From a checkpoint of a small transformer trained on Wikipedia: learned positions.
Each number is 128 + 24 x the weight over the matrix's rms, rounded and kept within 0 to 255. Layers, rows and columns count from 0. Numbers have three digits each.

# layer 3 MLP down (transposed), 1152x192, rms 0.048, rows 940-1012, columns 96-191
130127127128125130129127125125124127132129131130128127128128129128127128129130126126128130125128130130128131124128128129128128127129127126129129128127128128133128126128130130130125126128128128127125129130128127129128128130129127127128126129129129127128124133127125127129129128126129124131
121144127191137199135145096119155103144097139179104122077113118133120189067117129151115079137151151145150101175150143200094102146138135085145086164137158108192146137156163072095121111101153101082071121092073134136103108158217160091114120063150205141132156103144122107023144192086189129114
086145127099175094165124127097125137095128207122103168171096143120139178108166160120142147100181134145089146114193111137141111092162109149118145152143168137208089195159091114192122152101131089190118041150064159149137106111098120149100131134125152158115112093132099098181123152103130134119
146104103163153074201116072114102116159147124210080120122152159166146137112195116126144105088149051107126105120127061179138121119108076140187142136144148103141052116067097110136178109126186118130089186110129121175159174110164152134173143108098088131130152137132138120144128144095096134115
090114163118162095128112138116099139153071109127124104085108141124145135139149104151129107123107115140125150114141109124094136135125100142123119117167111080084115149151097158108135145110129102097114168140155110126118139130151129126157146137127114153144079108144130120112147158117102100130
106126137127064153195098094167118153165127166157113191115175128119107140118115104148129131084153176149153118146107070113161187164012097189047139157139181155147195122157098166110123103113108056140123121126114155120110130107113089079082152132104160133111168132112051094137079100086125181116
142119115124143114149113152127109138139136155133107125132114147151143105162144121133134092099105128118146118129138130115133121114106118126118144148128136107129152112120102142117138102101125115113130161142125158133138130130129159122114119115129116131133156132099113122141152132132123113152
119113113138158132107169160140124113127153093113166117159170124093085159138097134116171124137141188157075153148154099101147178138100117174151158172130130135102116185132196122131058125152107109067170130132137184099138145149143126079033088105094105168127121099079121127144134150155165132132
131132127126128127132129130129129129130129127126122127125124129131129127124129127128129127126127127126128126128126130130129127129130129127128128130127129128125125127128127129126128124128129126129127129129126130127127129126124128128126127128124129129126130126130128130127125128129129130128
127127131127129127127132127128129131129128126127127130128128124127126128132125126126129125128130127128129124131128130129132126128131128131130124127131127128128127129128127128131129125127127127127129130128127130130124127129126128126124125127126128129127128129128128127128132128132129131131
100094088110097145130130126115115129138135090140111138073173127119127115140140117146178091095169152088170153154094145108102133150131125100092091149102116118102120126148153126072143126142118139139146128090160101156145083142182196136144108145113169184142137123107113093116156148117110117113
142113113139124116115129122104121133116133185089136126111100153126193134140141142183102127142142119164107138176170106158113128120120094146168076111136133167129129160120104085139167074147162100173184105165128165133123116169092115110134112142077161126121103101124111114128187110147147088161
168109125135156165141108139169155133103153114071113132153093158149155123117128123117155159092104130129117156120158112151120168108107106144134159144156140149096096150120141127181126103107140160129161098098166132085145152092146165135163147137121154134131171127101141138137110108167152084129
135093118141147121148138119128140157154097129091175110130116090113159086106141073108087128060175133153109170085161107139120117150196106149135154120049144183077148070138099164111151176131103153129132134113115095133060047144114142079144150147111064131116151156116109095126136014155144177142
133129127127128124125130129130133130128132128124131131126128130128131126134125129126130120128128123128132127133130130127134124125126130133128126131133129128129131130128128134128127124126129127126132137130124130133124131130122131125127128129121128132130132126132127132130127132130129129127
097132185174165133175148140109143149149117167127095176113173155133163190040149171117137113137126133067098130123157114118110104166122121127135101102110111138107106067150105141158079131152118149197117096123154173131101129192138117142150150078044174108116085118126132160078110116105177126179
127138077114110117082157129143134205137151156106176094145117128127098124093121104148206135064188141159105148105095062119159153113169110102097168138129172168147125182100161142125128119133129147134147090094191150077104088109114167123144106137188131082105211114224123135135107098151122141139
202174126146132132140129183113147129122094159063094098143087074112157116171145122123126074178093149142144126072061143109108119121158122091104122143155117169121144198178140071120154128134150131083163112159148101123079144114197114126168096083138162119125084174150113096110133093142111121096
129126125128130127129129129128126128123130131128132128127129126126128129130127127125129126130129126130132129130125126127129128130127128131129130126127130130134131125128125131129126129130128128127129127125129128130126128134124128130127126127128129129128131130126127128128127129130130125129
114049157146095087154148165168130181072100152111084131082122159082121101056127193125131139123131105165181175089117110126127091125136200094127180169127134181168139010150107181162055133106128118181139179174160152131169146119084150065110089143172112138036184096188094245148076221169083072140
124112097099142130081151194110179120092131136110102154152045126133142163192110107131098171091138147170094126149149138046114141146204150119095090124112121082115145129056081145223125177162100102167177150084156155134094170139128094179184106126153167117094029144101169136093128124101116126146
098131220117103122114121108117121046174139087132073123107121127098132123145161112116071145142124124075107132166188177108154133131110090091172151165109135155157084136137174173131051094119099162101109101124115144150167140089196110101153104116131169093123117135128143130141094190073210099208
115146146117136143149123099141080131137066123126163084136163189083129132130112131113081127190126156169099150169111166054127121091123134145114159183089132152089105206128115106057117130070103165163089119167149089072115105148085157103165108131081156132149144117131139108158074089155110149065
130126125124131130126130128128124129131123127129126125127128126130128126126133125127124130129128126127127131128127133127126129129128127128126128124126129127124127130131126125131127132130129126129127125125126124126127127127129126127127129128129129127128127128126126130124129125129128130129
153083022115188165086136140076123122178126085093192087117102139164147096130088128140141099163106160126117145108087125186043135071156137099083122116152103106074148187138115182070106145167120100113136102135154151094085119145131129112143118158175090163166112099105147138049120097102109148115
144142086124149179092085130167126177084177131107083154179105098069185106153091116178122140133132129132088151108112116178170130135108143169131115164144117186124138152187128146165128054092114110121121111133149162180115130153126155175135106186080160053083119033069176117218166099159121105104
126128144129145192165100126144157138135104145099139161080115122132154157132140128103120165093144147146164156114143146101084128068064091110070151112179138116115125144147119132143120128112132143120119133143162111108186123125106142174132115149107140192115179124129129115071151181141149167165
133148106123113184131089127099126166171104128166173132077152106104124137151133181127169080080132150153096164190090134080087114100112078135116155109081167100205159121153145091106130143147164118163104100124106153158106129119118179126127101096134107133160131097102114105137186130117111164123
131129129129131126130130129131132134124133128123134126128132126123128125132130125129132118133133128125132128130129132129130124130129123136128123129128136128136132126128122134124123124124128123127133134132127127130124131134125133129123128131123130135129134125129129125132130131131130132129
115142143087066143167163138185095187141150120146114133095139093132144151192142122181080092071068186117119130116086085128114158089135132146069165113122107146123159122120126149154116156102148121132089122149152098114091112152101119113137140167147097083136188153171062143139158129135126117097
116123128140142156172113122167117157138110136106127154100134144132126124081127153105109111147144106169167085113131112123129095157162159144133085163123068116135110122108131148096113156140106150136117120094131095159094141102101125152166131138123107177115162158154155134169112080117122138130
215100082138127036098148118146087175140150171110116157141121101060159111147147116162108082113131142140147184163073126132130157069099144151150108130098154114097146120121182162129139104088166089124129123178149089147111114172056130115137109120043123140167102101153125144149158150137126145160
142158201186195198162148118115119088129137112134081145125147098064173135152084191109110126204109075074115132192118107037049141119133152098215117119087093063161139148109107118093101097174098157081147086118032153123140130159125067214056187127127181146169137077159141145107157205067133161124
147112108143127075111110106103110166117111154099144116093124122159084066150128174153227100065197094142060027151131098170059130128078127082130000187034130102102167101169189139129134159130111154121144146071130099071120067129142113156097092108153149079156121133125170113159140101149176152134
140136129123121140132119137127135148109122129106133137141133115116116115134145128122136121141117141126114150123129127146121135114147136138104151116138144139106131118137132123103130116146097121134146122127119131115116136133100150118138128121138141138113154139122130126142130138142144110122
102095160122188154138124131181127122118152137104105110091115105145174118151105144151119146143094149145134146200165111125156141140177114160152123101105114114145134117097109174147113088134133133065124137167183133132149143136183125157125166155115087116122121116187174125126159107127143144118
134144123128114094141146141142134093150153129130149123082163115180149119056191091116163178141175118200132075142133145123115136152122134147105128158057119108093119147174127129151134091099132103123009100123104139117136122126153130161187079171101113112129057125154128105172197051120172150128
115112138101141111110108116133099134104138108136113125121112135111130105117091120096135161118131126121123133139127112148137109093150123108138103130123082113156123129142133136136154154135187130094095141109111137145098116102144126131150094144132147146147155123134117116087102157107123125138
182119129160136165125102149145185115104150146130102094122152106122134111141146093140099164098109103152109123124145145142170101095092110139105139137142139134081124160112135138146139125118146120126113149177124159096092146160084154169144100153097115090155104098131110151185157146166137124113
165165127128111145133123083138165100121133135095145104169144113099133141162143133119093165131141134128117126168134112175180116086104110132106142151153127173149136100171126125127138131099111144150118118140102070134136088122109070093134121112117096133140109137110134125150108137147139121117
177104127113146117145132117076107102170112114135153181099136148118117094089156127091129133158132091082103132118198048157133148125148152144127140145080095058113116104177154136149031108100056124103109105119197113136141169132146165122116064166146142159109077127139165188139125155122174100187
135132127114107131133124147132120136112139118106125123134129131113130136113117092122142117136129115118120130117128123121137129091144132119110112125144156161161126142131140149117099138142111134147120121138111132134131121131144131093119141154128134145138150106117125128142127148144132129117
138066218166195224105107081100086133115168213122137077140111125140182174109110139160086072115164193147139151194168165084085110129127152153106130088108100154135153170088087224151131096149101070045108139053105199110186123106082055135095100082061129190105192082139052184141206030110132080090
133126181181212129163101082151144122103152111103157118124100109111145132105110193098138160101139102115120117142160114062124064137119127103132134122136138125160141172135158142138163127130152120141081132115158137144138181131163131122059144124122187152140116104105155136147147100139108094135
142122130124106128121121139120126152130118134111127136130114116134127110144120124139138129130133148138124140127132122129138136137107118130132105132119126135136159134130136147129127109111109119130133154116137131128113133137126135127120137136110124159124125137147119124129124156128136128131
127129128129130128126127127129131128124129127129131130126129126125128131133126126128130127129131130128131125129130128130132127129126128129129132129126131130131127125128127128129128127127128127126130132130130127128127130132128131130126125128127129132129132128125127127128131129131126130130
124133096151135161131104077091129148134119129121144130129167159156071136131137157149116138116147197120148130102157093105097150170106114144149095163091122140130127231094117086159132118108143095076172099124195100134079179145113147158171104134147066121114113129099171102158134096128123137146
133107152137108129133164150145104172132136151117196150039132169105152152166181116136155181141159125197106082086121196140111159079172155076108127159111166087083188087190108175116073130132152124129088079163131084085097123099079114201126088070157142140119087103153064173090206103165199118164
131116127113138137107121112114130157121149117104104128132133117116131123142112123126117098126145115148128121125119120162139103130138131132122119121132126132131129121127142121137110143128117129135136121135119132127117140121155130124117110151112146134133133116134148129131143116138148144133
136106067165089172152132136146127153077147125097108107128113114129124121087124090092122145087164127151126104104124140118116124124092113149080178150167153156119142189158131138152146099135089121135086113134169114158106118144119159142156152141129112114147145193158116098122157161121135143155
111112129104115172169133104070145090177101134116149126133106115115152137091122187075129134134118129117148146131152152140157149155103144118118139133124162141172167099120138134103111184103124130138109112081141140137140103137163073137101135115108144127089110126175132157131103173135092041158
144142080135152122100076093122161165144110149179129166148105106162071156108131118118132076123154144122149146133150130119129164099136112113137087150148137168140093109136109113097100133109074138090114124155112104087146160106133166129090097120075142157153119149110131130122165139141170187150
155120117124122134125121122120119124159124111114123114144127111126120117120132110109131119132127135135130139118136135119134123115149121130104136124129131141120140125130150118114117135145109126137129129127132127135123127140154124130128124152113141147135142123112130113146127123130145127144
126128129128128129129130128125127127129126126124127126127127128128128128126130129124125129126125128130125128128130130128127127128128128127127129126129127130127127127128128127128127128128128131128127126129129127126128128127129128128127127130129129126125126127128130130129129127131127128130
122128156135143088073176097136130125120126162217108171087090112103119150186107203154119116243106111155124128092146076107140145086151088097135063148079101120091088193079073183115134108082111188170148171157118096147130137143021080163161160162090116111131123120101179066127151087067166141154
069137140137096132150173118062099152173111118132083145138121133134144140085107142166180134063060171163087089160181160115104109157064092112154048139115124127135068175164211128207120160166070165114129084176071106069124129145192048134124112107094109096095072134121136176046061153126128116145
104081107109172198103164090169120146174126152077126137067124182125085123114130125181112084147146126143152134068168143147086142135161106122127114156109080121088125091139105174160098126151116115165114164071208135102124140113040157145105112123183139153159114106163094179117126084084133087079
129128127126128129126129127131129130131128128128129127128129129128129127128124127128127127126131129123130131127127131129131130127129126130128127132128127125128129130129130127128128128125131125129130132128124128128127127129128129126125127124128126129129128130128130129129129130128130131130
168129109139145149135106135100131138112124132121090145153132117110167142051144087120146138180143130152111127164135100152142103111136100150143107138123124147116133133144158151132113124139107169164148133136099147071130134149138109126126156133125135128154127153107133119134137102101126149108
117148168119133158181191104164092128134150202095143102156154166139081113132142076110162113158142197092162147114076126127116120111133119172127053143131152146141119126180128167140036110144120135120090115092054201091114145107157127115143105080086158136145158149137111115157091113150164095148
164109172209159082083126146085117230125124102087101098052140155114116111143144185166078120139100109194159199208136180112070108096224149071162122141164175168237104196100148112099190184121190142149098093115133052121064140146133104236077097143152124155135120165072104060069023182119120235115
123208198111128083185120094109125161112125059139116064130118150089168119067129132153074116099126196189063166111042123128179194121146118164120090203183162180122081179192043095111147093188173139127160096105113082149068057142111173115177086135095117159134051132122094123113038113139184111093
152116128136127134129142114140134129123168135113127162122135128150138141143141122139152129166138123150125132139128140134141126127104116135115121088125147121105150102137126155115122132128114147135125137126128092146125127137110127135155114124125116143132132140135131107137141130130153124126
129127127128128127129128126128129128128128125127129130129130128129128130131130127127129131128128131130127130128127127127131129129128129128127129128128127127128128125127128129130126127131127126127128127130131130128130126127128126127127129127127125130129126130127126129129129127128130130129
165136038094152065170146075148123147156112130085198121037038122140158101184197163142101083127083125114122000108154133081229112133080132137119173205136156117241065203069077065165150091138142127174146143066119168240244201162181178127141154095036138172021108117110162172082129110047137041053
132127128128127126133129130128127128127130130133130128126128127126127126130128128128132123132125127126131130126127129129129127129130131131129127129126130129132131130126127130125128126128130127129129130127128127127126130133125126131130128129130129126129132131128127124127129130126128127126
130132133122116127132118118114137144109130135117127123131126119119134118139127128137130124139138127115133125137130133130136121124135112137138111130127143140139136135136129140138117135113116117123134123123121128135133134142108125123107134151120131130133140117132125127151125129136132135130
146126150187136090126119054100113147110112164106152172133115127129137083171106067092128168129227188175125157158160139134128090127158118141097143163171171144228116145157167117092163107117117146119083155131094144117166100093162149106095090168121132201099215136136140164026125122118117131109
060137040066126143093114133111154159172131122128123123077112144155174124097114145121121057217155117151180109113135079150148125064196139109076188113171111117073141100145101148089149153151072185142180070131138094190213083093086191089095120080163125130093165103156123108149089140116102142108
130129125127129127131127128129134131124129132123132136124132124127133126140124127126132115130131131127131125136133134127134125126125127135127128129135130129132135127129126134126127128119128122127133137128129132135121134133125136128124123130124126136131139125125125126128131131130132134130
134118138119119118128108156092142136152133143115133111131125122156129127121141131117124108128126129133121148109131121144133117127141146130093129141120090121117137113143106140128127144118140136146141122121121118150143127113133121157123114124136134128130129134133104117102137121143127112109
110043134245230086072156166069168163135114055125134188093156142131085093141103141163168092097153019116093112126147079103090148174119139163179084044168104096102105129105131129128139219127173144092184230115158156125130181198121141083109135173104133171160110173132189124074005149126089193065
127128125127128129125126131130128123126126130131128127129129128127128129127128127129128128129129123129126126127127129126127130125126129127130127128126128129130128130128130130126130130130125130129123126129124127126128128129130127131132128128129125128127129127131129126126128132127128127127
# layer 3 MLP up, 1152x192, rms 0.0789, rows 941-1012, columns 96-191
121128124075135131110147149129140079123152083178059142074164169083106122156150142160080092080115100136097053096148117130160153154094127116184140171099112087133073015102106116188134134142159145076184109096185164129136112102120120107140132143187120134120161105105145132159141114141118122081
116185169113162120071128172119162080195126149149162058206127117107118091154116172135129075122138119153083068150116113160162120168091121131085132109082120097083141157166122160138150090047097128161090155119106114109128055102127057142059087070124117143108147125136142146194164109102191127152
067177140114167148117132155162112100145131127150056074101162103131107145141144148092078155116119082120103099140121118098088155185104155168142177146120085115108111081164087107148151162166121144121076109112136120151164103100139116173145086117145163080134096066114120147130149104148095154122
099145102132143141176150157145107111122120119193095052135135143129128125158129122061116173098126065083109111141114109118111122141151150130156150130131092118113102086115081130104165165109157136114123123130129071105181140144095160125148158107106143101153112136125146162129134102119106116121
097144125148131174191159228146064136168108150085102142165108150135139184104156168110093133145111087041127112121147161166161096195150149112165189191111130165127054092104144087150102164127137196195144098151144149163140086175101106125132145101113143059076078157162088155067105139154171120057
108158106066148151131163106120117107121137095153065122129105125136132129118131159125120126148093127106089129085135115137168136137151126106157144140119073120101141095056140135181158136125148160106163114137135153093086123090112140137162124089140126121101106119117141159108158102117077112055
066095120138120108217151186124099130186125150106169066095105183115076104090147151130122127097046099097077122133160136130143134172130110130112137161137128128109036099166096100165112134150161183120180137137139105132095104125151107118153111149130179151206139067168041171083090167138175118129
132135117129120119139134131126123128119128128129126126124129123126126138123123127127133138127138126130126129127121116127134134128117124129128129128116121128132128132129125132125130126126128136129129128121121127123129128127122127134130129122129123130133132119126119127125128128127120132130
124131129122120127124122140129125128122126130121127126123123129131124125119128125126132130130126137132123133122132117127127140126128127128133129118123128130129129125123125126127134126128119132141130132128126125125138126122133119133126128127136133131129124133130128129123128132127127127125
121130159138123120185061142145152086128127145178125098147154132125117095102143129100158112079091149115085113157126114093111117093164134125115089077141095081108116157173157094146138091153129100125167160157107143087142074139125054097155155120091151146191125114143122201155177170065056089196
092148192138164101138122125166069106129118127195143116127173173082134158088118155136125112116109119161104125142137114137100099138140132129154136121127122091111061122134135114132153151137175143092129138144123106073127189106109112109151092078111143137093125088143137186133130142138062123134
107178143114115131120102141131133097105129100187157082155112145135097151162100139103123136130141113162116102162102150142134122158093122130194131144105134103147133133091112089131120095044124076124137131111150172152157095146095138134098137087176090105163049135145158157128168163118119096111
073146058103071171128141099110112106137104094194107099198165056121069096133155177117132109088139110126160078157087112170088181170113130122107143123204151142103114136133126064145148169111134137131101128126131121125149103148150130134117136164082102114136135151198073130099176148110098162108
115137128121117124121134135132127129124125129137119127129131130128121140122124136125128136125126138122126130130130128123126131128126122129128127126130130131125128130131132130126135127137132131135132129120131134125131120118129128120127144125128127121135123120125131132123126118127123138126
101185076154111137109068141127140095134125069192065132149165112105116197036141115043148125139143126112128142185108116165090128128105143119161168105142103064099103130158105123142102153161139166154100119137126086150115103131173119157129163134153120060143099116197163165130182099101118135144
075139203151173148125184163102145116138104174124178107147155156106115139115160151107084141173109104098140090098142142116103142179158149090126193094106094140113095046166114143123101136167128186163063168107095130102174119136148147064160139126094134142115124119098140148122082110139186110123
128147091089104152104201091117094119126093127141161110130127097152119148126107108106074110152167067083138134120093164126102130135115132144132094182061124091114108091049102164102133134143179129102149138114097105103125136114121186107096168091134159128149046114155136126105191092091089135088
119130139115124125123126134130128132122129124129128127126119134129126121127127123124121125133125135124142129125120136133124128128141132118122132133130121134135125131126127129131120135123130133119131118126128129129128134124134121130128131125126129124125135132129134125132133124123131124125
075134100142151081197206112136153114139132155096129126178109179136050137086147144072140099075117161130065122136134177138169157190110138151150137219098138151135096084155154061136111100030070136153113168138105081170181205157176116076120121172159126081082148035138081140115099138171149092121
145133174127076057135182175122170110095101115089111056154070084110126158170122178131199110106136064097113097079094238017138097141131185104210117151127072084064146138118154159158154057035191111183149159189182113121141114152139072124149118137167130104152090117124101132122141046065174119178
108144164083078078190106158173126089127112119221147149105108088110103188136126178092154074130116098121092068109091138102144124126040123166118126134141112095147107146181111138162211116081140131086118168103137143168151104076192118156105105114132090101153070100153119125151097186097147090140
107131166086169073158151153165118116154115074181174146106106139120105187079107121076088133134078074114077102138077141159114079152132145101128182161138124140099083094138112138196203137134177206091204132136108126098151128068142118169141109120145089097087073079160187183129095098076097182065
136125120138124123128124124132132123118128122123120132119123128117123124132130112128136124124131133133124132124136123136130130123127133128116133135120124125129124126123139135120122119115127133123130129139123131125126134126126133132133139125131134132128127127122117133136122133117125124127
143157194113110073142106098146130125127138122156103164175094131133127149090125117127131106066120118121133128163135151101190136139143131127126119163121119146158113114106181067151149113055127140168118138151113143110142132086156101088082134084073128131105155150174148187153139151120152087126
124117200141072101150143134116149117155095136163144160138101129158112161135149134117138128158123096101129107143134101073137145145108113122118131131145116088150109153131106126129116147157165118177098141168102180120208082098151096146128146121123122122181080162108137131122121161081159105153
092132145153097117159191183138112090119124145096158112156143185121146152123179142132147097158122148077117129086159159103160154152111144158137162107098133137106084091126173114134129157099150148116045147106145091076137120074093066095121124063165113109109151118117121143123079151170128094168
111149201160116152154115208170099138182114155156144077093109096133079203049135121142151140139107156146115095097151067117129108132118099078133126156170118131097135162222124157150129146123156154130107103113176134085122118128126109153124114080112087105092107162110138118132084095102155120131
120137138128114119124135126143120125129129126137124125123114130127123131131132124122127132124131139128138127126135121136127127132125120133132131126125115125123126130137126133132137129119119138129125125134127125132135123135135114142122135120139127115123128130119125133119126129118126130119
124160156143126114069129102166100123144092059109121152111128085176088143130128099124159152138093136154137145112128180164106168132124169142102151121128084092044127153139135161148159123106104115114121164140183108085128142151118181110084162121087071122159032169166208103154211057044117119148
141154075092125136086132143178110095175130097130105117096151162106136101088176137108100164136067096119158144074186145078151123112129139163114175176132111134131114110081106130121134184174116153075099147137140083143161128139176178142153142150127112134157134109108130124142160133143183145087
118098068171100141149158206155096148185139179129128130142100159109095157025132154092141115097101162140138133154122122170109076175155156125157150164161146127143091153120119066105069170159142191148153090153072119163161106116199109105136158091088134076127118151139109124127072170136159147132
103136127109080146149081147119034115107131095145125081209143181144120202136124098128145077108115138084136144176171166110139094177042118139130183099088131067046130169146131083162130141152115129065125116110157110132113096066095132158099138065217102106126120148100184149146122107128135125085
098104139094127115059152118140094128182143129127088068122128146103092122092145117134092045133156102117096055105199110145103172172077143147139153174085137134075157123136109111186146062106117137140089162104094128146153064110140039125102086065063072110195143083106181129174135073094129097180
129186129089135120110144110132092122164119097135122102138127134135118126110116155103120138121120132117141137146116134141128145118127162099111139136106097105109123112138122104149130169132134127106117118132154128115128115118144114130128122126134121127134100110166105150106115109126127132126
100155172083134121093124135131108128144090123162090077100083095092135143156154148149084168112102105173098108122169157126127139151162139097107131122082101115110106091141152143136181115148132144079131099125169080084128094120081151158116098145120136100112097073134128136123193069129156138106
117199129085139155172103172138181041137149173192085101138192143113091109133166204139128103097173050153081070108107117115116114095084148117120177089154100085096155111162131088123153087082117114086092095086098120114141118074102095165138096120116147104139146152102145153164161103130078144158
126125139087130156129173148142108131088139125121140116116148092135120113142126099083103123152127120116132135129134118100133112165116150112130109126109103160130133136141102124113129159140118109159149131124113152134141120144126121110107153113125155137134126148152118143109144089098123123126
112108137146120131119133194150158123127119151140117156129117110123130193111121091072083153121141096132134113142069129150089110144084107091164102159130131134170128143124106108144162156134149158162095108157128152124163130170201133161129133094118125055139107158148128120094090159102085167145
142107110136092171149103165146106143174132165158094155110088200100122190110115126123072159155133138095107055132105062179136107129115112137152098184156130131150140119188048149141117088106094155146137120092162156161171098184142143114140115030125152113112096141094109125179070142194169093089
072158153097189166127109164128091047101142138124165150215146123165103152112144203107102107111075078087174098117095142101077112209081196151178197118202100140086100113095090105104108149100145153161118093152078175116155137195158186159102144138157139097136128131097109144125142130079150190105
117132149143093136111127106155112105160116120168114115130112156124103159110135142140120155125116144136115121115130128132123135137106125105131131154129106131107115099119096133133138134104136157137113118121145122123138114132149151143136095107135120112128111128130118144107120131162141125117
107158084084099031129116118114105094201088136089209070119090188149073130129117194118158218111159197144115166167178211075127137134167133169119172098093117059116115088129114109125093135117171132102152138073178059074172126038081149124159136132153120119129097053178102168128187069132138101073
081157126116137090100108133146122116137128118172126177117161172133139172121131128089158083175148116145130115153100095146082107094126126060171091146082125106117090123091091142137192137108197144110144134166103152092133154147149035136131134066152074073111043137135175138133170141142103110139
122148126120145141140141116136107111144105160141121091128129135112109141104165127134104132118093128099136121121147125109135141115105137136129149132104135120109107138120107121131148142132168142130120113140148121103116109129133152115146106092107108107134110123102115137129140136131109138146
123133138127122134121129132131128120131133132131132126127121131130126127125132138127128121125123123129132127127121129127125122131135121125122124135134128127130123122142132130129135131129127127132127124136128120130129133129124129129125127124140130126129124124134138131127127124120133130124
109188162112141102106102140111083141162126141156137101118108174138092146112157101075085109140094133139134080120180137140140154118095111139115188183153124112126130224134151167172226073161120155093135181094154129071131121100141131182142118116134084152164090117095111122192171147079170143135
025105127124141118077141139138096105214161187164066069167194133145135141155112118104085089145181085078108112158132092166063138204082157128121152156071106167070114106134094104136141119096133149125109112158106107111135017117100098173086078079094047106138134124099112200184131064103121163161
134137118146128117120133118147119111122095133159130115125112142121119147113133133134137145145138113105137115134146129103136153137114120129142141138132157107123127139129123132144136125121133146147131141125129094118143122116109119153124133127131126117130125132114127132133117133104116123127
119111085142127102100081141126106162191132092097103183146142094175100156085167119079079116088141049137149112118093162192095120170081124142139107164120134116126079135136121086141126184128164157152122140110156143147168149118210104193078118106108109115109060115158163121091137090130086173090
094126171142122180171116136159106091141114094202125109129089092078088139071149131105073073112139111080052064119141124180130144169111131178152128195129128116141056138149115125163165124114087145162136135159124150191216116121097054098117141110088090056190062161131116150150108159146093101168
115168169151165127128139207204081120143090180155146052158156148096111166122178108109116166151115113129120130095124138070086120153137125171146170115148128116105117146110121155109144120128138111142108135142146123123138119095123124141175151106147090134143115123099105121120155121129129098116
121136127130102112144122104133136136143124142135134111118090134141111136106140129120105145125122135120135118118145112142146140141133113103123137145119118121134128127110116118157144111121140154129134149132120124115139117103103123116158137118107086097128128089132134118131134154126124100112
125128132122133123127129123132127125129126126124124127128125130131133130128127131125135127121129135123129122129128126124125127128123126131123123122129123123115133130125124126122121132129132134128128132116125118134126123133131135123120124134126127140130122126123118124126129126134126128125
064158109132176160187165142134136074141124160116138120140145160080089190036133124073111138134111155107097123086129094051133117150109123141202184119171127126151115038181086123153120155159158209172117060126097126119170171062151081088151161113134117077097167156088175140135081120134132133105
093115149110161125143141087171139088108121108101115098086159098094106107086142216159155129117074095088123111109170169089118074197185151123164182125137090132106062040109130090152130140140169194125169112165169143125146133123152122096174114168151158119118134047128125174093148060182124116125
124132139113121141149115165146118111159121092137157121100135125150101125162120177148113210098080151141127071096137113105118090129190179156158076121113080070114082051084060146134116166121186160087176135181203128111140138157090143047129127120156195096170045113163136152121120122108131129054
124132130130121137132125130133130133125136122126117126130130122126131125124132117126134132135126130143123123129135126127130131131128126137138132121127134130128125123132128130128133126131129127134138130128127130118126125126131125130130134136123135129135122126134122129120129126128120129130
111176146079133093187186121147095095117113135122157144117111132134097156152142180142138106153118106142139116085135145053159138166105162111142091151113106154125118122061069103126181073087136131137138105097136092120127075152091165093087133132143133103138163132102117134121128103128115086087
121172162126117124079124143154111127102102090181127116106142119104135171133125168105125176132142110168150166146101130129118109141126122112167184125133119103135097101143131106124168178134181139123108088173153145093163107113089135159148132155130134114097064119139159161089128094085104155085
105153105093095127178115094143151044166132092156118174207161141133104136151128137101122164119061132101106139128077117156125182125045136181137162102123108095110122112162127091125132141111111112112156092115135135177152117079113186101091172064143156139098089176121158120102164181115120122087
098136111088143132097108120156087068140116114175148149150098157118090131135090142123134128102103168141114096166145181166105186173094134165118179075086120097094120070094169111158128109082125112169128082105134168052165100119158141125081136024153144138095122154120165166168172130141107113130
118162120095111104117180123120119097171131097136144074145105141133115144126123129113130124120120133075142124149122099094145124137110155118137133145109113125122118117123105105174126152129147133111128144123122119094160143113132108129102109104154126115158126113141093147121118110119124145105
121128132125136130126132126128126131126124127124128130130125125128130125128123128123123123124129133122128121128127132121128123130125131121125125129126134126125131123131128127126128126127125124122127135127128129128124128124127125136133123129120132131136127130130130126125125126135129125124
047083097114190142135104131126072095179187141083102175171125212131127129140188174140146164058145171127107120111154134156104141208096193151117177220126125167068071074119127070152090145080097147128161066062190134154169132132152162088108095154166174110062162036074129136134116079221163132064
126124128131117123135140127130137127122132132136133126131121129127125135127131126130129141120132122128144132127123119135128132129125133124134140123122121123133129137128128129134124132122125133121126130123127134121126131130131128135134135117133125120118129133125131130135138127122129123127
130125119136124128119134126142125119137113135144121122120122143128125141130119128127124124126111121128126132112117134114116128126113125124139120145134123120128132132120130133129118127133134140136119131125121133121128123110132130150131120108138126118131115131127127145118127136109138125126
101123042112125135139121131131165105091129159132125143172162118133145123126150123099130099098090182111122148128113154151116151127073170131158110134122106101121117112083152118153137154085169167063107144126166120108116138156167107151105083121125095073113141101148166116151133132167076182129
115098067112104080185113140147084116116108171122073107133121099111120149078134098118143091123151123135134059084182103059059160127187138205129102156123161086095133138161155132196142038082126160144123172150079096135169064143126058121157141148129181062153147090087083127198139106086128085177
116126129127120118122126141141120118127120127138123125125107139136119137127134136119123124125125128129134133124131121123127137129131122132123136113118137129121129129140130138125135130133135131138129124144122136130135117130121120132132119131141143118120114132133132126127134125117132131118
125159138118111159161139126155106132131119108128109090141147108128134125123129152085106122156140097116123149116132124104134127153177166095129147127123061106116102132109095131098136157158119151142133142128165091110122109133112132103160162163122149118116105134179148137126130080083110113074
037161104094197105194124185130109095165159161153123078164161183106102163130158147000103168096107172066105127112144139082126141132125156124194136193092102122073135133142096108170172124086153162160119136121134108129131102138131067131120132102104156068160093131121125181158148084142127108156
137119129124127130120116123128131121128121127124125131128128127135129129125127126132125134129131124129132125123123128135122126118130132133126131130127129129132131127122128121123124132130133127122127129133127135126122135128120124117124134123126124133128133134129127119132128133122134125133